Each number is 200 + 30 x the weight over the matrix's rms, rounded and kept within 0 to 999. Layers, rows and columns count from 0.

# up: layer 7 MLP up, 2560x640, rms 0.176, rows 1840-1848, columns 160-239
# down: layer 7 MLP down (transposed), 2560x640, rms 0.175, rows 1840-1847, columns 160-239
up1840,183,218,257,254,166,193,185,247,205,175,189,250,113,207,138,202,135,190,183,185,158,196,234,241,163,191,163,234,236,202,206,244,207,181,189,228,243,217,189,219,204,198,212,235,161,179,199,193,152,157,185,226,163,282,163,165,185,199,182,203,195,218,213,170,154,183,215,141,209,148,201,196,201,194,152,197,188,248,219,183
down1840,216,220,205,218,181,176,229,209,179,199,218,163,230,210,224,199,212,166,164,240,158,214,255,190,233,164,208,156,205,162,198,222,145,200,214,221,224,223,184,285,200,184,179,183,193,225,208,228,191,190,179,201,185,188,206,230,212,161,236,142,236,158,193,241,181,202,245,202,199,169,216,219,214,185,211,220,212,186,205,204
up1841,223,204,199,220,195,198,177,241,223,206,196,184,240,189,202,223,196,179,189,185,206,205,195,174,249,181,198,212,199,205,215,252,220,193,159,188,200,264,183,266,227,225,191,189,200,201,109,202,185,187,194,216,204,211,98,223,263,186,186,231,189,208,220,162,194,217,204,196,197,174,202,192,162,211,212,233,188,203,250,146
down1841,234,189,269,203,204,180,196,205,217,173,197,168,215,261,211,222,193,214,231,201,220,223,189,184,200,202,223,207,170,194,191,215,210,154,207,181,215,170,234,213,217,176,227,225,211,199,138,147,216,190,185,218,172,174,146,248,197,178,196,195,156,196,181,194,189,221,191,238,218,270,207,188,261,179,236,172,239,189,186,178
up1842,239,200,207,206,181,200,203,177,207,228,202,218,168,201,228,274,170,202,199,163,181,160,209,196,240,218,264,206,206,209,198,187,216,185,121,180,197,210,216,172,204,198,193,271,142,157,195,257,158,206,200,227,195,223,212,196,211,227,204,212,166,203,184,202,189,205,174,139,207,181,150,186,178,198,224,207,225,216,205,187
down1842,227,182,228,207,216,245,159,191,210,193,187,220,136,173,180,184,177,195,155,247,165,174,182,217,216,190,197,186,207,260,205,178,195,239,128,170,247,195,195,184,190,223,201,216,262,232,247,227,140,183,140,206,189,144,166,196,191,206,252,173,255,201,173,189,121,168,187,131,222,184,247,212,177,162,216,160,189,140,186,200
up1843,339,220,270,223,150,162,170,115,151,141,240,169,234,238,192,241,246,235,208,131,190,221,260,164,183,201,170,256,255,209,137,213,167,270,163,182,217,247,250,177,188,204,190,164,206,172,192,207,241,181,150,228,210,205,199,220,178,227,217,150,249,192,161,234,177,253,170,178,178,130,195,181,229,202,211,188,175,290,170,195
down1843,245,228,263,230,240,216,241,264,144,247,241,192,181,230,191,206,208,269,161,138,218,203,156,158,194,205,216,195,187,146,186,186,161,203,186,232,184,244,222,225,181,233,163,181,220,174,177,207,210,231,131,244,143,180,174,251,248,156,186,174,219,170,204,212,222,245,231,209,257,208,179,159,226,179,208,202,183,207,169,240
up1844,228,215,169,232,210,189,182,240,201,190,226,225,186,156,244,185,185,208,159,179,189,225,189,188,203,223,136,278,173,185,221,189,196,214,178,183,221,181,227,216,183,238,193,221,206,182,191,206,218,183,196,189,239,226,176,206,188,265,177,168,184,208,188,240,224,212,207,218,236,159,173,184,201,183,215,195,219,233,227,152
down1844,197,187,224,215,231,192,228,172,183,183,221,227,176,198,202,176,194,191,228,202,144,222,200,195,167,182,200,193,181,172,198,182,206,196,187,184,274,203,180,205,191,135,200,198,231,192,213,224,239,173,191,215,213,220,184,166,224,163,206,214,121,237,163,246,193,206,210,197,201,205,177,131,213,207,165,190,182,184,173,190
up1845,190,185,197,215,200,250,127,181,169,217,220,220,208,186,166,176,137,220,224,176,202,185,248,207,203,239,177,215,166,201,236,252,215,208,209,219,184,197,205,204,238,196,171,164,215,216,207,199,153,176,160,188,214,177,141,152,193,199,189,148,195,261,246,205,156,226,220,168,190,202,194,165,222,120,156,173,187,191,246,222
down1845,224,165,123,167,186,244,198,220,184,255,208,200,216,213,241,196,220,210,200,173,191,207,140,207,218,215,255,254,223,144,194,205,220,248,214,205,233,167,199,184,191,199,242,212,185,225,201,149,161,187,162,212,201,160,256,224,183,202,223,210,176,234,181,222,195,219,202,166,170,212,214,164,229,208,199,201,175,177,222,238
up1846,151,189,219,248,192,197,210,179,211,201,190,239,222,159,194,221,223,187,192,234,217,190,212,207,209,187,172,204,189,202,180,206,195,242,209,190,234,158,189,202,220,211,240,247,191,251,234,193,217,196,198,204,218,193,223,231,176,238,180,149,192,183,209,246,195,211,241,167,206,180,170,205,168,168,189,208,138,230,230,166
down1846,168,251,212,230,196,158,208,246,192,194,176,178,177,179,160,167,242,231,209,202,181,194,161,225,204,193,249,170,223,236,257,172,216,224,187,204,178,230,202,234,219,207,234,194,173,230,172,216,230,196,205,200,175,268,217,183,231,190,173,239,205,202,205,150,177,224,235,157,147,218,192,229,209,208,202,200,184,234,196,251
up1847,256,236,188,181,258,188,180,209,252,171,220,204,181,230,207,183,200,182,181,202,210,194,241,243,251,203,215,149,195,207,201,205,196,185,176,241,204,183,227,215,235,203,167,238,181,191,202,193,175,160,234,158,171,227,210,168,178,177,154,181,177,248,169,146,185,186,199,193,158,219,169,254,209,208,171,236,229,202,179,199
down1847,263,206,231,169,260,189,121,164,187,213,195,194,173,233,225,178,153,172,211,183,204,225,202,144,152,210,213,237,197,172,244,189,224,206,173,253,224,229,240,234,164,154,226,175,137,184,121,162,221,181,179,243,196,189,196,204,176,150,178,200,180,230,181,176,171,166,193,200,213,246,206,190,229,191,171,199,179,177,195,189
up1848,181,203,212,199,200,191,207,224,195,166,182,258,178,168,160,165,209,188,198,189,180,196,208,198,235,160,233,149,213,177,169,199,207,196,205,253,237,199,183,234,180,125,184,176,205,185,147,215,254,190,211,210,191,218,201,171,198,206,173,232,253,181,187,251,240,168,186,228,199,210,219,213,166,154,225,232,194,157,223,185